Each number is 128 + 32 x the weight over the matrix's rms, rounded and kept within 0 to 255. Layers, rows and columns count from 0. Numbers have three digits each.

# layer 4 attention value, 32x64, rms 0.187, rows 0-31, columns 0-63
128177140088174094148080137168113146139118132142116131172113187131050129118138154148079119135183110127166065118151096152146059209132103054120102166183119164093122152128157129123135081096129116
150177128177146157108164122106095145181115059132132123086176170093115100092177133172130129092122193202086076119123072154118113149194133097108132143125164176124122166104147167114134168120072077
087078124132104110111115122171100139122092073115132114123138127218086092126075142139097129130096159050181097115057145150082150105202121143157154127194138096120077142124132056082098105165091126
065121082170139150129061133069157147185116140106135128042159121094113131091168142127086205099148106112154154118110121097076071107162126092135140094119123131126146146109124114132137123121131164
122093136109133104082111202106042150106159112103051088134185110145116169149135128111109148184167089142156151154076148205127111125118098109128160102133146128130122104125128120185103119155126194
153113121094145113140117171113136125127118120108124118112152122129123069128110186149151044165125165051134130134084108082145051110114154167128072157150100156105116166113132154207120146130151089
084167159161159138104190159135094141117133050124155135191109116120135058167155151158033221145133124100126074103111137130134152164093147123106115161163175171093148096126135124124108148103098158
173086109118128107106124139191156120108120109133115143145206139157137174117135101129125163088117107121160134129132131116114081136105171123145155092157159151150182086087147110143177165104089119
194134104103127181141142182130157164179120162148175094118088100120151130148186076171089105156144147162157061144120109128132108130131139130169152085081163141109113114154105089151117118098132157
136201107059127081167110097173114139131165142117081183173105137176090151127167163080129130115175192120142164186110106082083106110157213148081136146099143170130121136151132144137132084114159136
098100146116148112053134193131123132130126124164099136086102149144125124147070130162126133150151191208156134114147155133073114092119157168142141125116126162142121081153159114108119150175113153
181101142146119161123143154124112130136163106122077086079112136112098087118120083109143102078151097136171181079111090117066222159123122123148095111164119155101111139145121132198192111176122130
138176148060179143092089136140152096165111139107151177060116123148186076112077132147113167152146131163064089166068212099155122154119113201143185107145120100123133147110122170159209138127105146
152166087139158067077127103082124169063112124063125089101114154134155116145162142125084090135073088122058130129156114132127114098150135089169115147108086125125110164127147088148193121140169150
098102064134094094138179114101123119154097180118086176105167162118176062129181115096139122153117120089155057088141117152121134169116147141147165111183090079117185107126112084133131180131157083
100117098106106155152158140128162111165147109104113098107111137107089080139160119053158123153194089091072147082147145204089128086027118085110151161169162159123088105101089106148170076085141094
170089066118114146144113155153149147107106123146116112152158103160114105143130111109076145194181161186164158100124048081172159112136130152109119131141111068187109161132087113125164141172174089
150072141134147111128097105108125090130186109117142167118120096104085083181136097183119138162143121118060107105133118161048056138076158124124125116103123114124157173178077148105116132090108154
123056129113182179138155119116149100137203166131118166123166149130119126098108152102150144185073094121171149131168160073152120136153165163090152135220153074140115155143122145150156138056103097
091178132126127097169126107112122211187114134168111121112144131121118122080125166098209114137133125119079132137139165120157114157137168163180162095116155088073157119166121111146112033131131171
146061150125155104136132140125162081145112071115095098086131115166102152154149177164121128098162133121162150090047179208132147147125207084130128154156165135149103138168111079140146167123150104
121139158084085148145156124093095115177078155130105141120153107123126206187105118102119140072094150135114102129138149073155097159123096212087140136103136147108176135166107068128107139116089180
164130112104186160108115141069112098110119120141103142129096171145091088142132141032154091189091115089094173114111136146129083153165166059133144101133153130070192077127117113100123147198131134
160123073121111115144077123124131119062149198099113135135141133167073166167143120153127110150150108147143141091093203075126133026129108104140110100132176147108167135073180131104070129117090135
146102131112110182061195123100185043138111162142114107196150099114125121149102130100154132150203128133088156160142135141103086142143147156205088112110133162141163126126158200110122083140142181
148134133108104167164125123137126126178153095175103156188126150125146054118107118170134126107124095103142153085156182144118123109146110092126178126143135146125124167113095147154131133142097112
132165108122105159107127145098120128141168178118110148161107127150052157148115174188135152105096127116087137181135116164156131089112149109181139136173139142124141149137095151116108136162170114
124126143153143078149138105116169140173143112132115165155092113224146118068105103093119136169128129134180122188100081141148113102077096109136162165093176138148153121101119161083104170152113147
107100144155102177127113126125126093073114090076101126146093162172098078119185143101117151124093162182096145090168125191121115160110092136131073061138160182185118151119079143179142176086119184
163153087164204158092118096126165145167073141122125156166097191105120076163117124122158133132176169101182180135118144132147164105157099093146162109139126069122171095131122164166109131085136167
120142141125142118128163101178105140116104145068128095154085110087107103103155143153192111107129153088110131055066133119121110110177149131114202193111147168142109137087094166111179080170147175
070104108143164129144104041143086109160161114180160149217123102138093126135176147104089074153141161131074106114077122132122118123082161106100123097150046109161123079090157162109172116124109130